Weights of a small transformer language model: capped logits, 692M tokens.
Each number is 500 + 40 x the weight over its row's rms, rounded and kept within 0 to 999. Layers, rows and columns count from 0. Numbers have three digits each. The size before them is the row's rms in percent of the matrix's.

# v: layer 2 attention value, 320x320, rms 0.167, rows 216-223, columns 0-79
# o: layer 2 attention output (transposed), 320x320, rms 0.15, rows 216-223, columns 0-79
# q: layer 2 attention query, 320x320, rms 0.165, rows 224-253, columns 0-79
# k: layer 2 attention key, 320x320, rms 0.162, rows 224-253, columns 0-79
v216 107:537509465519425507474457514465503525520464510576443436441500486534511477468481443529474465517565473442540554471557469390520525495474550595491519381513491522500496495509578527496499509481487507580537558462508506508525500507583499494481504462
o216 103:465416508492527510547510478474473543483474527469524478464522479454497527451465481465556611570581573479462481500475422468500512443564542505458486552481581543470552493489519481533519504521491524484531500520593466527532463444451468486479541545
v217 106:462477477480550524513445527488489536498553502585463520575461481569441597552475545452523613466519495544566540540423469501487468481440482460554560490511481482499493429522503528484469504527513544515526555525486512480483533501491445478560496497
o217 097:519538557473469482535425424465513511499455499465518488462520471558470480509561505520389524571513509483512471568443547542506440562480545498486493524509530556470532443516545473451515480505510485537604467499520500534478517539513523505474479474
v218 115:542502433540484509445486557490429503435526526473486479524485583510523535467527422525518559549475477431504513506523548491529535490468473467483476554473520428459516512504517539500461494588464486568592500454496568573440439479497427442576488500
o218 108:516466548480520530519451433566523461476555542581479493525475508480536487535510512557439516464478499471503503508493486478527488462489507491460489466391419537491502449474517454450550489439444515514479469471523452497529579480506575452434457525
v219 101:507504528484479444464528491527515499524564533450553418546529571475463516473496578484599511536559482535468476450489522456545447506388397531511485505470560562445453456551457480475495502500503463480479517530550437538465521488532478569476529471
o219 101:466434502507508528586430514502547461491554504533511476490540503479501453573577488487498514425487520467511501502503530532461514538549487494453523545486454471484483460549574451521522514482581510470533573489463453548475480511467534549500435503
v220 109:481567516528441449434484499472556474495466497482444509471543538517530511520547525429524403451548481514463502479505478492444563569508532431451506557478478529541485493520498520547543519561498500480508554520499471534517473570500502491541539578
o220 106:413472478471490540488460474532438489429469521562502446525495417514477584389492529422553509470466497504475432487572535443488517483529499511555554571525464510508449496558538507462468593555488542566435506431530596480511528444524519523500478411
v221 102:507476529519498505586485491479492502524555549464509510438562520479363519480489497471562476510441505474553454545557515480419530576536498498504552486491456493531529487539548512503514509456443454474444477607497500469451546477596513526507508553
o221 100:532486466532494464500491477404472572463514511546447553539475572548506409482471571527476506479507532459478483509523488493523495474550522487484454499482422498523521499445504579486452488390509488453561469506497499506493602553484468415452431521
v222 107:473529445510466474501519524469491522553515487506489545535497415520543513490545404491541519437476470569498452466515542455527495476510509479532565495545483503452547514571441505487573530486478497519512448506467499467486507468534454487522564518
o222 101:488526513491563463477486453464430477513511507553502505491491539519467587431470543469523505514484464418439443480492535439520517531536511529504521451466471522486543542508472559491490495481466533508494486411537489477450490527544547542470469530
v223 109:502510505448524486553513561517504487564451501514499479551533470494454573555525409510553599500494537531537480523426562559546506460442532447463511487601515593451470521503447500489530519465545473492468516542483533523443552537515528508473510500
o223 102:501461519506491605504527559455476512568556533466480523490488487527509398521558497510529498490454507545558556470563473436489471539503514488526458497489519564466445403600546508523497543508536482513528572490468516550422479517554470504464501515
q224 105:473454503491533520502465466495520468446512537554488546523528548515515441511485512510496606466536489506549516526469487550515527486517458579496516488502514563521495507518541494440489528502610491495543507439531503553591455415509533577527455469
k224 093:513465451567442510586503498518463592591502454507501496490543458620452599553548537454510522464557482476511490497522476484501488570498471459534558445541472509523527515564521468484475402517584462511484486484478469521508514521509505492487428467
q225 097:517444541538596505538511539425501537479519522502515440480465510493521388496484434531508509536506567550513534566561538505497485509518490546432467539461421464487500600574496476528516495530514469502494496512541549438527426505506518525498470531
k225 094:493540532550409520521438494520518557540452448499422601438521463562505552484492512438433511533519515447503454519516505578505396472527457515459495494482450531481439516508431434553456554439499537499599456476564486538512536480498498542477458416
q226 111:458520525485501499509542464506609546580440426479538473558587510503554581452547467477525472480443503468495508446514474506516483540525426453495459501486499515456488470537485541535459469475440460512445446521571507457491567502506492560439483526
k226 124:527549498461548482525483475437406501506381545506446447463520512494434521573440477546492514487498504469523419529554514540462480511499490395491503514498440557564500431485592516504511401495493522516514488497501486511480508576589522530560465542
q227 084:521475462520499493515495534535520477514420488483526541591537505467526475493552483451537574458470477422466522530536477441551467440520476413482408503472468463520532569462435545525478525554506465480489403515577473494463535531504517482461481497
k227 079:543545539481475489556432452538521448444491524533487511566503479450435501475605503477575537508535485440472465401443459538464522443476492526523422513545508481506405515514468474509542561495451588500495520476456451503450508505475462574508465523
q228 120:550512504465490549489481536469429491533463505495462466451445539508452501522471509549478507539627510456484420471482524544557469583548574541518560522476547493508533482547510442523506441537510498538566532530479455478509489489488464473566512521
k228 115:430458518547469540527547504560515577476565459478439533519561458566452453447551575504604505517501472531537497446492400524502474521438525587481562450556533513561484393464457482520506476429544445445527500512466438501531516495524438541478524470
q229 112:525507510488528461496496483468463485431510619521497463424501599474504436500467497503412475499449522506454519595542549535419496555496493531547534555542489501479450465531524483471502533452546540430521550527478443485496487486499473494562490495
k229 118:558537479441532456569491428444412485546418546502518437449508501480485568545474455484482489440484519478553462536554575530476496497527473430531467475501475537476487514526597496481545500501493556593481490486488531491475500497523518539548448512
q230 106:465503456441469516411554498534496505541577495504505490564498585491478488493486530552537533486535499464434524516474413465490502499498528451497523576482480588493527494577487538563509428499501574458456425558488564503547491524447497520472474513
k230 106:538517515453528539464496388383589465515520513500513451549496446478473466474491576528490415499465525513450531439488521521490518465428560509442500494457470487507418541433502465432492468474475467451491478517535549486520574506483513546468468470
q231 101:438458489479462465519529484555451408503520482474526466475552520516502462528518526495484483502465519471503525551591443421468500433562503478442508518544474515530504545486587502474500502424468555404506526494548518588542476502528447492549517539
k231 098:583468449475451525485508477457509531548415473477579463534511482467498594532518492531437458544581530559483494556426605455526465526497526521503477505410490502464449591547541460509490506536572506473447410477513524477466479496493471475425510492
q232 102:504471474489544476469491523454470545553538507533459516412547524512582520464521494516564545547442500515478536469381470460559477467529512480447486478467477460517548531513491465551524497511419435512524474508481491497511453526455501440458492488
k232 110:489486529531449483539505481578504514479531554541483490528518433469546501483494450398454452498466523486516443521502500480541461455561554479549488474463428472518481437502479523510528435489518475493500509582487466478586530479461515567502550523
q233 099:465508436461541430499460459498430414505449540518500505523564521464483497462472554547494480470525523467542517490434509558580482557585499474521530497551595486514503533550502478526491505490487532481516508492502415556471465445472502504474476502
k233 098:464567534501437486406528530516479491532487456531520575490453510560542524557516491540559485522502406539423495511518516506484479514464512464526522476505508468485514531515587535611484540526544512433484530450504511468514542550503433537525509450
q234 113:510522462545475444498521513506446566500444495515506513442516550508506429463459528520485502491498528511478611507550494501480503552545472540431518473520516545499521526533436492503458535521493530466519471409453457417471486469579517469503544466
k234 105:466426496476474537554371428548587426481543555550526489554455513484549441544519514493469577516516478490432415522457476414442532574494578473494496528525548514466476529536403469494454472482448486457479522525555469468513495577420432514482496502
q235 112:492542519491637502420520481503513480492478470527453522473537526439472553503447589512465478465521527586569462504563521495544583391541491512531454453507549536528555539397572481449539476506518407503522467469478529557470406513485495454508481467
k235 109:476514365492539458475502500435492482554532404526536483474548488470560521481507561519549417548516489543574536532466514486528453506508522510527511488480527494497446525403478514493525494486438572496520508424467504515440543506486446529502490529
q236 105:481441465543499416411514427485456496487534571480470535437508462469517473481492475502494494575528394533428566497581429500480470456447593533432510528483507544534461487473576489468483521561543493458530538463487540567531478497498451437566517481
k236 102:449530507469477562459469545531554515477498558497456450515478440513508531557551494537511481505502511494566519534520498589511527503529467502501487463587503484405525512500571432488496491493422501539472503415459525522495566463532556561514490527
q237 101:431481534487547522412451536448508484485551549490558506550498480419555538501520472458498404480448477496526477465447428537553568517528447442434495516487452528517558466527497543532484536527512556466584531448531575485536538539469480484530535545
k237 104:430502498484515400505517496430511471568466469521450484508469437508515505417484505491528499512559538529525484517444493524514514478497453470530488560469475472497550467394468450456465387575460421492543514468436501490619462449521442421509504505
q238 109:502461509551529586497475486656427544498482480532513515517436456524530544547579491518538452517538522483462455575506501555492562465523510536430494514464501477473530549500532516573543489523401450500580527506422485522491497423504481505467483459
k238 106:497580442446534481466471533489471474534536564550589494483528514478528439493537512519510480533530532503476518512459451547545491503450498455517527521456461540518505514526480542510522518491462526499517531434440522494525504454520517551451509517
q239 106:533591488490441528456544436473499459494450506466560512487512453506414433509499444494503522502497501467457503527518500559544507540478463513447553446481589443486506511411495515489563577526510477491503522533498431483575520455548540515523474532
k239 099:492520469496467503472459584496508499506438491643517557478551450527540490515436539512540536485499509509449462546463510475508423486544520466438528490501504420466510469509553568496494495478496496506499383559544510517539437433498477565505465455
q240 097:469547476458527526523468497451453518487537496476446519453520509496567587569492596505501512534475477485483529471553491476395554524620540491467473485496527500541522452555534483512585599515527550510449530542535539530514446524470530516475426530
k240 102:508502457444456479485491469568527489498506504551481415533448605463505435572523497483516493512445481556462487502451502511437515524572435440489509490571467559459480513507510404517466531453520515531507494447545496490499558460554507407508504523
q241 102:528460534564510539452507489494467547557560486545531492502516539589511526552504527532481470526514434526489465419456468459535532458442484421517492491476565492571424520497470590494538539504376579512472468356472541530516548492542528489523476484
k241 100:474452475589526519461481449422502489618553516537460481494578545515534523505485534494439505470491536455517542468507576411497535494500520450450476512559468525422582529477535472405498473517563439471478559551506520595533525508507526485479433478
q242 110:523527504480442505516489529471487541538530539507475592483516459506521502504495507460514508499476535561439512463419460533530514531462482476446562561504557449480615533483533471476476523494570488513440534440411480443538488482529507470493546470
k242 105:540477465590469553460536472516567475469519556528479475530525497557475503493529546548585515517521503445531506513473488419489472500481433504576507542550510490480435499571470555512475409483470512406466459511485469549460493478520479523478502467
q243 097:487477474439482524493534496589588490558504491564534437487491507474463526497514484481509498519492503502527418476492443436522487542513500432528497527433540506484522510536472449479518544522496488458445457541488432465533461557507474466478494461
k243 108:501496484487490434480510576401488516434464498503493434460507488433513589470543457474528467505542456473511481470451416515464527497524497455442476529535467513521503477550459519487474461486436473537580485462468521519567523510563526472489458513
q244 107:517469511428547487439462470499447515534493493502463504514476467521472506492500474404508544499533523426516493461449519501494491425541530440442507497515431505567504528473555513573495512467518498497478530515493544491533441494488457483486520390
k244 106:457511503406418548518535582584508500456430517549512503441553462488499533481570454504498468483488499508453523471546462481530528444505491462483503478536479525528488516484473553481512483563523470457483464521528489508508473417525485464522550452
q245 107:609508547472541498414464476504470443497496452472490474502445526585488494493469490521452472511478477452479476472497404495462514431555454465489482509480547482477510549520522542498500497408522503508519431557497504467455498587468462535406471509
k245 109:482482498546513504508562552440500489562460542512539501502456471501586493503514494551465489499458418562498471523434507563575434501561556517481505511475453573503476539444551485524540523581454508472535422422551463490493454590556577484498592550
q246 109:518467468473472534465508509561489485486461480532533534449450529560480511514607451532514505526503449554488400511516495504523507423530478523480523514440568484471529539534523480512472441520557478476530463428568499499462492468518543480573458503
k246 108:491531487535521494497487522404529559522431524531496480558550495530504553481496567479563541549482503464520558509518511532528501491514477432464539521510449479557518541514500493461569497564515456474494488518487466567539519530460494488503495538
q247 105:486459427476526484471483502497540505469466498518517508569502423489559565463505487548513531488544444441449509475528508548529520492535525540477545481520527519474498482497449506469469577573481518533446525441535486495491557497461523509473558543
k247 101:440494453514517456530494517531500532514474532471565539441484470606559563494461494491495513544477541462392481561459530485515456532466492510492541527491505549522501501586451528494498472495535465451442494559477342538483566480459456441432489557
q248 110:502530482451490530452495535576472526474507591508495537515547455495491454457471480474523595557540482497416526546477507493446584528488515422508421590478457441487556534545567530496490485435529504583488553424498538541506509502579497497461577433
k248 107:484532403537510529507509584489519496559372469426501478433478500485503527524573534494530505509502515527456463455456506516478489518479471365471443450529526488522527471475513498527462482588506491497490454539513469551465559443569477462476516493
q249 103:470491447507476497474526503477551540523502497519548548491505483521512439519479518489406543469513514521541483457470467444546419507471443440535510489468523493522478531540499503537478536500508499501507579463508476458485578448527478575473563547
k249 103:523583503520467452459498499489505538483567512478504523552463506515510477473498479525513537487514504535557487473559491510445536488523424467467532482452439494467488450516534452497539447446617501478477573589561535558471425514521505566427449491
q250 098:438565553505546502568443480548503485443564511456516464505494479494519569532485518505546479450507558497498516508480466475503483557612490555531442454449439520568498488488553539475550504585534567552511454503499489507486547518566501501454476535
k250 105:447472495434514449482453511496495404622532468543479486492462527434468495488495507480502465523510517555496565551493489605511488515450485561511514436485535468495510517508465524472542502469517459469434507589422495523467511559483494456567460469
q251 103:393535479520465464501429491610478523522513575463539550513554437463501521468483555577473500422504501485426425473465471530575530552568536560492507511432510444459519520494477577499498500527534535507534477589481527517468534522506490559627475420
k251 109:467475549549492496474417490397554513353444517495480425487476519451535484462455538508507550575551458471438493466555530464543484469538505565487490461467506416476466527479502521503511486445456512496499500457541485552494564497603480606407477528
q252 100:489519510489522455489463481505480505548543525528494500518467509505547503487487502516484502458496605472556496445529537542574543507473457465466521551517551478550451592526446419601521495532519503513513444475558560495482530485554522574541500492
k252 099:461506446524507456526497485477470555482507496455603509502489496487491476535484523535593482510508542547414456491483492471560495483523446484539466532463500481493503443455487481526534517516531468468481525517464505560560530490474530557522531520
q253 098:475535552501560437485499504489525496465555442563526533552458479484568525451487526565528472491490517546545476472466542461596519524474522476523464464468511508478486503445444508417483487510477455532457576490457470527516520506468478497474511513
k253 098:512487518477549442436437487527525469586523532495525442431547504487510476423541498555489461436561533458497448421499550553562426590505495545497482409451497469527448499546459513510508494573497565543496552546467525551427503476422454502462513544